Part of a small language model's weights.
Size: 15 layers, vocabulary 900.
Architecture: RMSNorm before each block, rotary positions, no biases in attention or MLP, tied embeddings.
Training: a variant of SOAP for these matrices, 338M tokens, 5163 steps.
Each number is 200 + 40 x the weight over its row's rms, rounded and kept within 0 to 999. Layers, rows and columns count from 0. The size before them is the row's rms in percent of the matrix's.

# down: layer 4 MLP down (transposed), 512x192, rms 0.167, rows 67-90, columns 0-95
# gate: layer 4 MLP gate, 512x192, rms 0.188, rows 68-91, columns 0-95
# up: layer 4 MLP up, 512x192, rms 0.185, rows 68-91, columns 0-95
down67,105,219,183,220,176,228,198,218,282,228,229,199,179,151,290,223,180,160,234,146,220,126,197,208,247,161,306,186,195,138,184,193,202,232,269,209,191,265,283,192,165,198,186,196,234,235,178,219,187,204,219,235,237,217,209,190,186,253,235,160,227,195,178,180,160,205,263,183,182,248,173,242,251,241,191,153,196,219,190,260,183,242,193,139,210,192,153,192,197,177,120,232,240,183,182,224,205
gate68,097,222,241,240,212,244,131,171,170,137,186,184,183,172,219,199,184,255,198,164,186,156,190,213,186,190,153,156,238,187,243,267,210,275,147,213,180,191,183,228,147,211,261,233,259,175,274,219,194,211,220,191,174,179,273,225,261,262,169,195,266,179,255,181,201,218,236,179,144,158,232,226,222,254,154,242,137,207,196,180,189,235,173,136,220,224,252,180,181,239,174,208,269,186,164,153,231
up68,102,122,156,180,229,232,219,246,204,206,190,142,164,138,180,248,208,184,123,183,107,157,186,179,192,239,245,174,238,163,187,232,226,234,229,257,196,137,255,276,225,184,211,210,190,240,229,148,213,231,168,237,232,177,207,180,195,176,203,131,198,196,152,217,214,190,199,156,121,229,234,188,184,193,256,184,203,138,215,126,169,67,232,146,226,244,196,200,191,219,192,200,151,174,199,271,170
down68,102,203,269,135,256,196,199,230,168,202,131,218,214,217,236,189,248,247,183,124,211,157,201,159,184,234,233,250,208,226,227,220,141,186,223,268,177,179,211,211,267,238,263,162,212,183,196,246,243,268,196,230,178,236,209,173,142,179,148,172,154,124,202,189,262,116,168,148,197,160,200,178,240,183,216,144,249,215,168,148,223,219,205,253,254,127,145,232,185,188,246,216,184,168,198,161,229
gate69,093,246,205,274,215,179,270,222,232,221,165,201,193,220,157,199,149,236,204,182,304,195,249,143,214,243,202,211,107,284,187,246,205,262,192,204,208,146,170,134,237,241,207,230,188,193,222,192,303,206,191,170,238,130,157,191,159,128,147,223,144,185,170,226,113,183,133,241,268,172,155,117,190,211,220,200,151,176,204,205,197,248,170,158,186,214,248,180,202,172,206,205,224,209,175,151,170
up69,096,187,204,285,315,240,226,192,204,190,208,135,159,200,209,172,162,201,185,135,210,159,240,220,159,194,148,178,209,268,202,214,237,199,242,167,169,184,213,119,162,223,163,232,255,214,174,234,218,297,226,185,174,256,269,155,215,231,169,209,167,236,267,271,213,276,186,184,157,196,158,197,230,214,216,160,184,157,193,186,181,211,176,131,210,160,172,210,247,181,204,239,190,165,208,253,234
down69,091,208,182,250,200,215,230,169,186,206,190,108,213,176,208,205,253,194,274,175,244,161,172,263,151,215,159,171,223,194,244,267,137,264,152,181,193,170,231,234,233,216,229,136,172,101,191,205,221,226,229,117,201,200,179,185,248,203,172,219,233,204,225,208,210,141,186,193,186,181,215,212,186,152,213,124,266,216,200,211,154,285,143,162,212,239,175,94,233,155,183,182,175,278,242,191,183
gate70,097,181,226,115,171,169,208,140,253,213,91,188,138,156,118,176,207,181,190,258,278,113,210,153,181,216,184,231,277,214,245,216,214,219,215,229,294,220,225,211,230,230,219,225,218,191,163,195,256,156,215,274,100,267,167,151,171,232,167,218,195,129,184,189,190,207,179,218,183,204,220,150,174,271,173,145,173,151,144,228,246,184,270,142,287,191,139,228,147,206,168,227,233,151,174,159,171
up70,095,251,218,213,199,151,178,227,202,151,178,175,217,196,163,260,207,243,214,176,185,206,203,238,202,117,272,221,255,230,208,223,179,178,229,254,221,230,256,219,237,194,212,232,179,203,186,221,190,285,188,157,153,154,221,263,231,212,176,184,260,204,210,231,137,207,180,190,198,210,237,155,164,288,207,183,170,169,166,167,182,253,158,199,178,144,191,172,275,223,179,256,235,209,170,241,229
down70,096,242,246,280,243,191,200,201,178,235,206,92,223,184,175,182,154,204,297,240,251,211,190,160,207,216,247,200,236,146,189,216,179,213,182,189,109,204,222,220,255,142,224,200,204,283,241,201,257,227,197,154,151,230,178,233,162,245,175,185,203,225,220,251,169,182,122,226,226,119,247,198,116,141,200,200,252,201,216,140,217,218,286,239,181,176,201,122,217,241,169,217,173,175,121,186,202
gate71,098,204,122,182,159,262,214,208,186,157,179,278,200,106,154,160,168,188,189,207,162,179,210,208,225,120,145,187,152,205,155,234,170,212,237,201,175,249,230,225,143,209,211,242,227,258,146,198,190,214,176,198,168,166,175,240,249,235,178,222,214,273,228,209,196,200,102,200,177,136,164,243,227,217,250,165,197,238,164,109,239,184,266,210,205,193,275,175,233,249,156,198,191,118,256,151,282
up71,104,209,236,240,212,229,217,201,196,194,172,193,222,179,158,291,210,234,167,194,142,152,108,217,278,238,265,199,246,228,219,215,182,168,290,160,151,168,135,190,163,146,198,173,179,140,236,197,209,162,219,167,250,228,236,195,139,157,220,220,185,191,220,183,224,127,241,211,116,166,191,180,226,193,232,171,204,229,162,193,170,206,141,261,210,238,143,118,219,236,207,218,177,208,218,179,218
down71,099,219,292,224,249,169,167,256,183,277,249,256,221,244,188,189,207,227,199,276,268,187,153,207,207,185,251,197,214,199,180,178,286,141,199,141,186,209,145,224,161,213,228,197,147,205,237,198,204,231,246,112,105,250,154,203,203,191,173,140,121,173,206,206,157,219,234,248,194,240,138,177,218,194,213,233,202,232,252,193,186,199,158,169,150,164,191,225,210,275,251,159,177,198,213,209,147
gate72,095,223,280,181,251,200,179,199,268,126,193,196,112,245,162,256,281,198,196,173,218,145,189,248,147,302,183,203,217,129,197,207,214,168,204,151,178,149,179,215,189,154,179,251,234,247,243,141,217,165,256,204,207,259,257,213,228,199,184,232,169,242,206,228,152,126,166,162,262,152,234,269,227,219,255,164,157,203,235,233,225,256,218,173,193,221,261,249,159,192,183,197,144,218,164,168,139
up72,100,204,126,225,266,178,241,176,242,157,164,176,173,234,204,157,169,168,203,193,225,181,258,102,211,243,204,239,246,168,145,177,204,201,164,145,223,212,170,124,275,203,163,227,242,174,198,254,167,133,194,231,225,261,174,193,127,219,122,226,173,204,190,200,178,281,161,182,179,182,238,207,209,237,279,246,242,223,213,245,193,175,159,142,105,190,236,216,216,195,159,147,226,187,199,201,149
down72,105,203,217,174,174,223,289,148,111,246,215,197,199,224,249,194,122,179,160,213,180,165,288,213,207,225,246,141,254,207,192,121,250,210,183,206,227,148,243,192,236,237,195,150,163,187,202,250,181,195,163,181,231,183,222,125,209,189,173,210,214,141,151,198,208,240,247,215,154,116,250,235,193,145,220,193,218,270,185,120,193,299,208,242,226,125,221,162,186,195,144,169,216,213,197,223,156
gate73,112,221,209,206,196,188,165,190,257,175,275,229,159,149,211,170,247,214,205,156,162,191,233,234,256,132,217,260,249,216,110,256,179,205,164,270,246,212,221,211,181,199,157,245,189,254,259,209,207,158,203,241,222,208,255,121,136,180,206,255,218,184,180,200,180,190,180,172,203,222,144,186,245,236,208,160,198,206,124,108,227,170,240,233,181,250,254,219,191,223,119,202,202,239,183,209,213
up73,112,193,178,184,258,178,225,161,188,165,240,149,203,172,175,152,209,208,198,216,215,220,219,153,204,201,189,220,176,203,148,207,221,208,169,228,203,187,181,191,229,202,200,216,225,175,203,183,170,234,211,178,164,120,205,137,194,246,240,198,173,176,168,220,156,208,192,167,225,149,218,275,249,255,147,185,246,263,204,138,267,233,181,169,253,236,252,248,210,163,234,236,130,115,250,150,202
down73,107,185,221,193,174,155,221,191,197,124,213,146,206,254,236,183,288,246,189,218,175,169,162,163,176,205,170,173,207,155,312,248,193,235,193,197,248,167,189,214,130,239,230,201,270,213,219,219,170,246,189,230,208,196,203,200,256,166,207,202,223,219,232,233,183,194,170,213,73,174,201,236,193,233,216,236,201,247,231,240,151,254,234,262,238,207,109,274,197,202,229,235,230,284,183,208,197
gate74,089,221,173,256,249,170,157,216,130,194,206,259,245,144,188,227,146,179,234,218,188,210,184,188,268,266,201,238,267,263,167,258,184,104,257,264,198,250,144,242,217,190,160,230,206,238,192,226,189,238,132,274,226,179,296,224,159,171,204,190,148,216,237,226,133,162,188,268,174,238,193,207,218,215,188,155,137,85,212,205,259,185,204,129,183,181,157,88,140,195,216,192,88,215,194,171,135
up74,093,198,220,129,126,237,226,220,235,207,214,117,160,209,136,158,216,238,148,208,194,212,182,204,247,124,181,207,173,149,248,224,224,238,246,143,243,199,153,216,213,224,227,240,178,220,173,220,213,170,210,183,233,140,121,139,198,213,252,230,253,193,160,193,257,306,325,191,174,184,186,183,191,202,158,288,187,255,175,161,162,185,211,300,179,195,171,209,259,174,210,199,226,195,213,236,187
down74,092,118,207,187,191,170,218,215,214,211,240,243,176,192,144,296,162,128,195,215,202,222,175,248,245,232,234,225,235,175,185,160,247,121,210,190,231,213,174,207,136,219,188,222,253,208,187,157,246,215,210,198,186,117,226,191,155,178,259,230,220,196,193,177,207,195,254,253,195,261,143,215,160,238,168,196,166,252,197,240,242,140,187,183,204,147,279,213,114,230,142,303,195,195,167,190,189
gate75,106,99,207,219,154,199,167,203,234,204,210,160,236,196,166,139,180,258,191,196,222,265,163,162,129,198,228,242,214,222,262,180,248,206,217,212,189,241,231,164,178,215,196,193,160,176,253,208,243,211,199,218,176,317,189,105,219,157,155,200,249,256,189,177,161,245,252,226,241,245,233,216,211,234,135,193,173,264,264,148,213,186,153,254,171,111,249,213,224,174,261,178,125,267,168,194,173
up75,102,238,211,217,123,204,187,181,234,201,155,122,130,196,214,148,176,204,133,271,186,214,189,181,157,187,266,232,178,182,248,170,221,221,206,147,211,204,202,214,217,232,167,189,173,184,148,210,172,251,119,213,124,164,188,83,191,214,137,153,176,225,231,219,213,276,258,233,172,187,201,163,185,151,167,202,247,227,167,115,167,202,201,209,194,275,147,256,285,200,192,152,258,188,199,192,151
down75,105,299,223,270,209,187,201,143,187,262,173,190,230,202,268,186,203,229,190,204,193,231,258,133,178,172,299,171,187,182,191,117,213,175,231,153,195,193,124,243,234,179,223,195,109,183,228,246,174,232,157,179,166,156,157,202,242,207,195,198,211,241,228,145,235,229,189,191,209,233,226,198,197,197,118,218,257,208,213,221,236,225,128,164,217,108,214,222,200,236,183,213,203,185,253,232,245
gate76,087,191,150,159,157,236,184,199,177,215,211,179,204,196,169,188,195,220,248,207,190,220,177,154,247,180,161,242,201,183,149,233,171,171,241,302,197,149,203,239,172,200,198,220,210,224,175,216,281,229,203,193,110,223,256,251,284,211,157,169,195,191,209,153,171,224,134,112,151,300,291,249,238,256,198,186,168,235,212,198,228,212,180,259,273,185,199,146,294,203,185,122,192,219,210,154,180
up76,097,255,201,286,180,243,142,191,154,197,187,196,215,197,167,235,194,212,182,219,143,182,125,215,153,188,187,233,290,157,207,136,166,220,217,211,223,178,177,230,172,293,206,161,188,226,270,197,121,238,278,282,147,200,207,174,191,222,198,142,170,181,271,253,159,131,246,164,224,262,181,185,230,101,248,200,256,172,152,206,212,267,200,169,141,210,217,203,234,162,258,187,160,107,216,279,196
down76,088,267,186,216,211,151,216,176,165,230,194,221,158,227,204,163,219,199,264,232,273,293,342,172,144,206,170,75,216,167,247,262,135,221,203,225,301,158,167,251,210,157,187,195,141,202,199,231,188,223,257,211,259,207,143,198,280,160,209,213,224,235,185,215,146,254,189,147,207,159,223,226,195,239,186,232,200,227,201,215,236,242,200,248,206,246,183,212,149,198,223,233,253,202,168,190,214
gate77,103,226,184,240,255,186,195,227,204,166,199,223,180,214,213,180,226,213,275,194,208,242,215,138,249,198,238,187,191,272,174,204,196,274,220,215,215,163,215,218,182,202,179,221,178,205,249,178,229,206,112,204,204,301,205,170,235,254,228,265,224,163,205,202,223,161,178,158,210,220,227,204,189,131,120,203,172,221,172,219,168,259,303,118,182,311,195,175,162,171,216,165,141,160,199,229,168
up77,105,165,200,201,171,202,161,200,163,205,226,162,203,234,157,250,217,195,144,215,275,160,179,236,172,156,241,211,173,191,195,229,265,167,176,281,190,221,207,244,239,169,187,200,204,319,269,209,197,225,340,190,181,134,215,180,211,188,181,177,216,190,251,248,157,199,177,216,207,211,253,163,230,238,228,276,154,308,240,153,227,176,198,271,228,185,315,251,170,166,140,164,180,222,229,99,269
down77,107,205,245,155,236,183,178,143,230,156,202,185,235,204,217,150,121,263,192,286,223,272,234,149,238,171,154,138,184,212,209,153,283,157,232,233,197,280,217,219,243,255,185,226,269,164,213,212,147,200,166,249,228,221,147,277,142,220,160,212,206,171,185,182,175,226,130,191,170,191,141,187,175,296,192,210,186,254,216,203,318,213,190,237,142,178,203,179,110,164,203,207,218,226,162,226,198
gate78,101,173,256,98,257,208,144,176,158,224,220,141,204,150,267,226,148,170,191,195,91,181,179,218,197,186,207,158,148,188,161,203,277,219,189,243,167,174,170,232,247,240,245,159,208,150,264,240,203,208,154,192,206,243,155,242,124,187,218,179,307,182,229,198,210,198,214,205,182,266,149,186,241,249,200,198,207,251,213,217,197,197,179,182,206,156,170,189,210,112,260,143,191,217,308,160,174
up78,087,190,212,135,232,230,131,174,145,241,216,208,189,182,229,204,164,171,189,233,154,187,176,237,150,179,187,234,113,203,192,227,176,188,201,198,227,164,186,208,244,257,229,158,166,169,209,209,233,263,199,202,207,204,164,279,178,255,131,214,238,170,228,177,244,241,246,142,135,243,184,205,172,197,168,155,208,157,179,290,211,220,163,151,186,211,274,170,171,228,232,175,220,169,244,166,201
down78,099,194,170,222,304,193,161,253,166,215,177,201,177,174,172,234,242,159,238,160,177,146,217,200,165,214,225,199,196,231,98,150,160,296,191,231,245,203,126,220,142,118,196,225,170,239,214,250,203,165,203,264,143,180,141,153,260,248,197,172,194,164,308,219,174,244,195,244,170,173,170,173,169,210,252,145,234,162,256,196,187,277,164,157,261,195,253,251,221,235,183,200,147,130,206,219,196
gate79,104,206,192,155,154,126,190,270,260,262,239,263,236,141,216,239,196,227,214,160,193,191,213,203,220,170,202,168,231,153,158,160,216,244,223,236,178,185,215,149,265,197,147,215,222,191,253,189,176,160,183,247,186,163,185,251,247,128,203,166,94,158,188,148,206,238,270,199,222,180,180,220,216,251,177,291,173,205,162,176,187,124,221,243,156,186,290,171,154,169,259,206,201,251,127,175,174
up79,098,201,272,193,166,151,181,181,228,180,249,249,266,232,265,140,192,251,224,145,225,168,266,156,233,132,176,210,204,236,139,160,189,227,205,169,206,276,204,295,210,189,100,136,247,215,206,221,209,159,144,245,208,151,150,197,206,173,233,209,188,174,183,226,136,168,267,252,212,196,154,231,218,207,240,212,299,175,269,137,198,188,188,277,219,190,208,234,180,244,214,212,212,209,187,225,178
down79,095,232,230,269,186,236,194,149,152,203,211,245,203,271,201,193,177,243,236,258,164,129,228,126,190,206,215,168,194,169,209,200,246,220,189,168,129,192,172,239,189,242,202,214,177,188,218,167,204,215,158,251,247,315,210,271,176,208,193,265,183,203,216,203,257,192,146,188,190,274,149,195,279,163,202,171,253,226,229,183,204,220,184,216,264,126,233,220,138,154,223,162,235,178,161,182,246
gate80,095,113,196,130,209,162,183,211,189,193,214,191,186,168,132,130,222,250,99,218,169,192,328,190,223,163,122,149,151,179,122,205,153,183,221,161,209,249,146,216,240,270,233,245,153,235,212,176,262,200,130,162,240,195,194,220,210,165,223,212,226,230,216,175,219,139,131,186,244,256,209,186,193,181,161,231,116,259,229,155,189,253,205,194,192,209,173,229,235,216,166,185,165,212,270,152,135
up80,098,222,206,89,213,169,168,255,188,178,176,138,191,166,218,252,213,309,212,247,160,129,167,141,226,171,193,176,175,211,207,224,177,198,271,227,227,242,251,262,246,182,199,266,215,134,195,221,149,159,254,179,193,189,216,137,207,183,211,178,245,178,194,203,170,225,234,199,202,237,224,198,235,168,125,282,158,134,199,168,190,180,180,223,171,179,273,221,181,219,265,181,129,189,158,190,164
down80,091,205,181,176,231,228,229,134,115,208,246,173,230,153,197,126,235,183,183,253,175,247,229,219,173,201,208,127,195,234,195,238,171,181,221,199,209,214,98,179,171,214,209,230,218,255,234,140,199,228,205,231,190,181,157,270,222,193,273,200,252,217,224,164,156,194,146,178,212,157,265,188,174,270,153,240,88,209,154,198,212,172,178,223,162,213,252,233,201,192,184,199,220,235,268,136,160
gate81,098,133,221,219,215,220,201,239,239,172,228,204,176,174,261,202,236,181,230,127,227,251,191,231,227,202,168,104,194,239,279,156,181,190,194,211,158,194,154,188,165,171,80,182,193,196,264,160,215,170,179,195,262,197,226,198,119,188,225,183,182,181,164,240,178,219,224,196,175,157,140,205,223,238,247,165,176,195,229,210,188,176,245,215,159,272,223,211,179,227,164,336,307,221,140,202,187
up81,096,267,236,224,222,194,209,186,214,153,235,211,241,218,196,242,209,184,169,212,230,168,197,206,111,106,208,163,225,187,189,132,170,165,101,175,197,170,192,107,180,250,179,104,147,204,283,231,208,166,265,168,149,180,241,203,232,157,176,153,207,292,219,157,226,190,220,153,168,198,196,192,202,283,167,167,182,230,221,234,260,181,252,214,203,158,234,169,190,197,199,207,183,209,220,156,94
down81,101,226,208,232,191,218,136,217,222,210,244,211,260,238,162,199,215,207,173,217,200,266,260,152,237,262,206,256,239,215,173,197,186,228,230,195,262,207,226,210,224,162,224,173,193,231,132,282,178,227,196,226,142,253,209,254,187,230,325,109,278,185,192,120,159,229,261,166,184,216,186,241,156,146,177,202,143,200,216,164,162,263,171,143,168,166,243,200,153,161,237,183,174,215,145,124,237
gate82,095,187,214,147,160,207,231,170,158,218,194,189,242,187,174,160,169,213,240,101,209,195,195,247,248,193,87,152,117,191,220,201,262,190,222,192,228,254,245,153,195,210,139,177,200,232,216,213,141,228,270,254,150,230,214,224,241,180,196,224,193,179,192,246,154,221,139,219,207,216,219,222,185,174,188,250,197,226,211,163,191,167,159,222,181,189,152,226,157,234,119,227,175,210,215,276,287
up82,088,175,198,132,231,211,231,264,185,224,212,125,239,213,128,168,171,214,114,153,209,215,170,220,196,136,111,221,120,235,252,164,216,229,216,169,236,226,261,153,183,191,248,273,215,174,223,212,163,233,178,287,195,147,173,208,220,206,256,225,191,213,163,190,116,252,165,150,173,227,202,166,192,199,214,231,207,287,255,217,155,193,236,198,209,235,191,235,125,163,206,200,203,164,197,215,223
down82,102,232,207,153,223,270,188,241,274,233,207,195,185,178,194,225,235,251,243,211,205,189,205,135,260,216,164,228,210,238,233,187,219,260,267,206,246,239,222,267,146,222,185,198,200,263,155,201,214,201,214,134,179,202,241,147,180,233,247,129,105,140,202,156,221,231,118,208,195,167,170,163,205,252,158,189,202,197,230,203,197,265,208,167,181,186,187,236,157,158,272,218,171,205,213,182,164
gate83,118,189,206,231,223,165,188,259,130,163,279,200,217,217,237,219,165,149,301,161,229,224,145,163,192,185,164,219,178,188,182,182,184,188,189,206,226,161,224,185,154,165,161,143,231,137,168,129,192,282,188,212,170,279,170,216,250,224,200,216,205,215,193,215,200,175,207,237,161,190,240,167,208,227,204,219,241,293,153,178,214,227,150,221,203,212,199,174,299,249,171,148,138,187,219,198,192
up83,112,223,252,178,242,156,215,210,204,133,187,277,247,201,215,127,230,147,222,185,240,192,184,193,248,123,218,122,223,226,188,214,223,181,156,172,269,196,224,243,115,244,171,160,220,179,148,236,243,189,183,193,235,184,171,146,159,213,181,178,197,247,163,117,227,192,177,245,230,124,213,237,155,191,225,173,221,238,198,241,193,284,183,263,218,182,134,270,253,146,184,212,209,303,161,150,179
down83,102,252,140,209,210,167,158,204,135,218,252,166,140,184,200,233,241,174,196,196,241,209,130,279,215,155,219,195,146,168,189,193,182,180,180,100,245,208,172,170,206,146,221,148,146,196,241,252,147,177,249,192,271,244,212,230,197,299,231,204,224,231,180,243,234,220,244,229,142,151,176,139,276,165,207,254,240,256,226,212,164,195,215,172,165,210,123,158,186,213,191,239,218,176,223,152,182
gate84,084,145,274,159,189,181,247,146,290,240,233,214,193,218,153,237,221,205,184,195,262,205,142,127,213,167,272,186,246,173,192,141,209,171,239,195,209,266,176,299,169,194,206,250,158,188,180,146,181,156,237,208,227,174,136,221,177,206,200,192,147,208,248,208,209,261,191,223,142,217,236,179,193,200,200,91,261,269,193,186,225,236,221,173,160,109,178,184,166,199,191,212,212,161,246,210,176
up84,098,153,185,186,176,190,195,173,180,220,215,243,210,135,242,173,259,206,228,203,269,225,134,203,115,150,170,231,163,244,180,112,211,216,200,209,253,225,230,157,229,170,238,162,269,183,100,244,186,172,271,223,200,187,193,229,164,191,195,229,124,179,264,231,183,181,132,212,210,272,191,240,228,173,257,233,261,219,215,206,250,224,205,203,210,159,230,210,164,199,185,206,206,221,156,216,205
down84,099,192,242,282,263,226,124,226,175,252,222,194,148,134,182,204,207,254,219,241,230,207,214,174,160,223,168,222,216,238,209,125,252,301,181,173,214,168,201,258,199,161,303,147,258,168,213,259,254,192,241,199,194,183,198,202,215,168,164,148,218,229,194,286,201,163,220,205,213,169,205,227,146,210,235,236,200,212,137,204,197,170,204,294,263,209,210,204,241,228,233,180,230,218,212,163,142
gate85,096,226,131,183,181,268,278,210,219,151,191,162,211,255,210,220,198,245,218,210,237,158,193,240,132,238,178,216,280,236,206,189,198,183,204,217,234,190,259,200,182,233,144,245,192,237,215,209,183,211,134,218,173,211,180,176,263,227,213,212,158,203,296,216,180,201,280,160,146,216,236,238,157,207,172,110,250,251,174,231,201,240,175,257,310,234,254,144,265,173,139,219,267,208,207,169,238
up85,094,196,188,186,206,224,201,197,161,203,160,228,177,221,166,211,176,208,180,239,162,136,165,199,257,176,280,219,178,151,216,248,265,217,159,270,172,241,220,199,245,137,206,197,274,178,213,237,211,205,188,227,184,138,179,228,223,225,256,170,250,110,268,165,220,211,130,249,216,166,174,149,204,171,241,235,267,194,185,174,212,167,286,199,288,252,160,234,209,172,218,194,230,202,210,112,168
down85,102,141,250,213,183,231,235,247,222,210,221,183,237,198,153,145,279,185,234,180,205,190,242,161,159,200,245,169,232,183,271,214,186,177,242,179,215,257,231,160,139,257,213,213,177,175,172,167,217,217,163,176,218,203,271,163,212,177,113,230,239,285,182,187,222,161,189,214,189,205,242,264,207,283,182,213,197,209,188,236,231,190,197,214,203,295,184,133,197,219,191,133,246,212,148,206,242
gate86,105,135,208,291,206,213,286,180,195,227,209,211,217,158,199,178,200,234,308,317,239,171,257,213,196,209,213,209,122,183,213,229,258,186,280,179,145,172,253,190,171,196,243,194,215,231,223,190,199,166,163,146,299,199,246,203,211,145,247,179,235,145,175,229,244,210,253,155,284,156,139,177,249,247,205,195,153,168,232,224,209,189,177,217,175,164,154,203,208,204,248,177,200,206,180,134,229
up86,110,234,190,201,177,260,225,207,199,172,177,197,257,171,238,253,213,190,208,204,255,246,249,128,213,233,166,181,166,163,149,188,236,210,257,271,261,277,171,181,221,147,219,255,235,253,202,203,203,237,144,235,232,225,194,216,214,233,203,203,229,188,195,194,167,154,165,195,173,183,263,164,218,151,153,184,184,239,239,151,245,293,156,120,162,217,224,219,249,232,198,301,225,158,182,212,231
down86,100,183,170,122,154,162,210,254,224,253,141,135,135,176,125,145,190,254,163,243,204,175,234,242,167,235,184,180,199,214,142,170,189,283,247,161,149,205,176,166,210,201,152,163,170,275,255,187,182,99,185,126,245,177,181,201,165,250,182,192,176,113,210,150,200,153,261,187,244,170,167,166,181,257,195,152,172,116,228,181,158,163,230,221,187,266,215,134,164,166,130,155,165,159,188,179,170
gate87,102,279,199,152,269,200,184,216,231,205,244,170,217,176,157,216,258,277,186,185,194,191,177,186,150,153,219,221,116,202,110,170,197,264,258,259,197,192,235,235,202,253,178,238,177,262,222,235,225,215,199,133,164,196,155,180,175,186,175,143,200,187,225,218,201,190,189,158,187,245,129,213,254,185,204,241,192,247,217,159,266,165,189,176,253,213,178,215,164,139,228,227,216,189,149,118,220
up87,093,203,273,224,230,256,205,245,155,121,225,251,188,146,213,229,211,249,205,214,218,164,200,200,148,285,111,198,244,195,210,193,132,193,145,234,186,191,221,179,184,193,156,168,144,169,239,133,203,221,135,194,208,140,260,173,217,227,177,267,173,232,242,217,230,210,160,242,157,160,182,218,195,193,188,207,249,252,233,270,196,207,247,217,110,159,184,254,200,222,174,159,240,194,166,294,219
down87,104,222,159,125,134,139,242,216,165,191,235,239,230,141,189,245,199,207,234,175,156,167,277,225,227,194,163,238,146,182,225,203,171,130,136,181,263,222,154,175,213,281,245,173,188,195,227,212,208,112,199,232,212,209,193,231,260,212,207,183,184,206,220,235,176,185,213,259,209,186,226,249,233,219,222,214,145,179,215,233,153,157,267,235,172,280,152,158,272,287,138,227,176,146,218,235,210
gate88,099,207,245,225,277,197,156,243,177,154,247,174,185,197,269,125,178,97,252,269,156,209,229,201,201,173,150,206,224,208,226,237,233,207,184,250,209,231,193,206,203,234,287,194,248,242,278,195,120,145,219,183,194,190,237,231,92,169,249,140,272,146,210,245,251,142,250,168,200,171,265,147,127,177,132,204,169,218,229,213,253,204,239,280,186,238,205,157,208,265,226,189,183,221,189,203,182
up88,094,156,276,193,201,175,256,238,244,139,204,205,221,254,277,226,252,232,174,237,213,211,163,235,153,154,117,233,229,237,190,223,212,211,221,253,185,229,240,127,179,189,194,147,199,216,223,202,225,222,180,214,177,210,156,177,211,196,263,179,201,222,208,208,253,186,200,194,237,165,124,268,216,216,128,221,208,152,228,198,277,187,187,181,260,223,133,176,212,218,239,205,269,229,183,231,209
down88,104,251,247,199,179,229,168,201,219,216,214,284,128,209,225,183,183,218,215,246,159,243,150,210,277,242,199,200,191,216,171,180,217,157,130,261,199,135,174,245,255,181,173,183,193,141,291,175,176,220,168,245,235,287,165,227,167,215,266,271,138,208,254,170,271,153,120,151,226,176,241,178,203,183,156,256,205,209,137,182,180,199,292,145,160,199,228,228,178,185,204,163,196,203,186,263,190
gate89,092,138,204,216,173,189,219,191,150,210,216,272,237,241,166,202,219,166,142,258,246,233,217,194,228,224,241,173,254,183,163,174,186,245,199,155,137,131,231,210,216,194,222,182,170,228,217,199,207,116,117,205,254,226,159,237,185,189,181,226,271,117,228,290,139,227,169,146,183,164,173,216,239,190,228,206,164,209,145,182,218,288,178,166,177,141,179,228,266,168,184,171,260,220,233,217,218
up89,089,169,155,211,161,174,223,188,171,230,178,283,195,246,236,179,109,159,212,192,204,260,176,219,187,149,179,229,172,186,232,173,183,248,189,160,164,216,261,149,176,296,169,268,185,300,202,198,177,147,290,180,247,255,157,205,175,190,195,185,189,171,255,200,125,181,216,180,180,187,200,172,177,174,200,160,183,239,211,184,188,151,228,157,160,211,176,163,197,197,204,202,223,198,232,236,144
down89,100,160,167,218,141,204,250,151,162,260,249,275,213,214,177,217,191,212,156,181,240,192,218,187,240,194,180,208,193,207,157,196,209,202,205,115,215,132,250,194,172,199,158,188,194,203,144,146,220,176,198,229,224,160,165,246,228,182,165,246,189,158,237,162,177,180,208,175,188,155,201,218,220,174,211,115,166,226,195,220,254,208,155,213,194,247,216,163,205,119,157,153,297,244,186,194,308
gate90,098,230,242,176,217,224,145,177,281,153,237,233,246,180,217,189,235,191,216,219,213,246,213,198,231,150,184,144,195,214,188,107,208,176,166,243,224,166,164,239,163,241,181,170,266,145,173,204,155,226,162,190,163,215,214,222,146,235,177,151,236,239,286,197,220,248,210,235,227,179,186,283,183,199,251,188,135,294,178,209,206,216,201,156,230,205,205,197,164,220,237,241,216,172,253,239,110
up90,094,215,214,234,211,201,225,218,207,185,210,234,175,152,222,233,209,222,157,182,223,177,173,186,220,275,271,195,169,179,223,159,213,178,275,273,200,262,162,233,196,226,225,251,230,251,200,289,223,217,226,267,172,236,152,107,228,254,219,164,213,213,132,201,147,208,199,158,212,132,211,224,237,211,211,220,244,206,231,234,146,192,206,238,147,209,247,194,168,188,192,102,164,245,223,143,238
down90,101,224,285,251,198,208,158,212,143,182,216,186,166,185,182,135,131,142,227,159,146,211,227,238,210,159,238,172,236,260,242,226,216,167,204,191,229,203,177,218,231,238,181,265,234,195,213,210,179,154,200,275,182,187,182,193,203,168,316,219,226,217,194,252,203,206,194,182,169,184,172,197,145,185,169,257,123,171,220,167,157,183,176,228,167,209,180,179,237,155,226,163,177,186,209,267,114
gate91,108,202,174,176,257,215,235,189,225,198,245,195,219,98,132,97,246,222,203,264,203,205,249,188,166,209,143,196,194,202,163,192,151,181,203,245,193,135,221,228,285,275,150,134,258,224,184,268,216,181,189,194,223,189,118,255,214,249,174,256,161,248,257,194,143,169,293,198,229,196,196,203,134,239,229,242,178,191,195,220,151,137,143,212,199,199,161,257,216,204,207,245,202,193,234,186,170
up91,109,210,161,165,228,241,249,163,175,237,241,172,267,157,197,176,198,222,190,317,203,161,219,234,208,189,100,169,131,180,174,170,192,206,226,230,218,95,247,188,203,240,155,183,271,239,188,264,177,159,142,195,210,171,132,231,256,260,194,262,197,216,252,219,155,198,272,182,216,173,227,269,129,194,155,245,155,283,213,197,196,192,157,233,207,119,215,189,161,200,210,189,222,130,262,248,145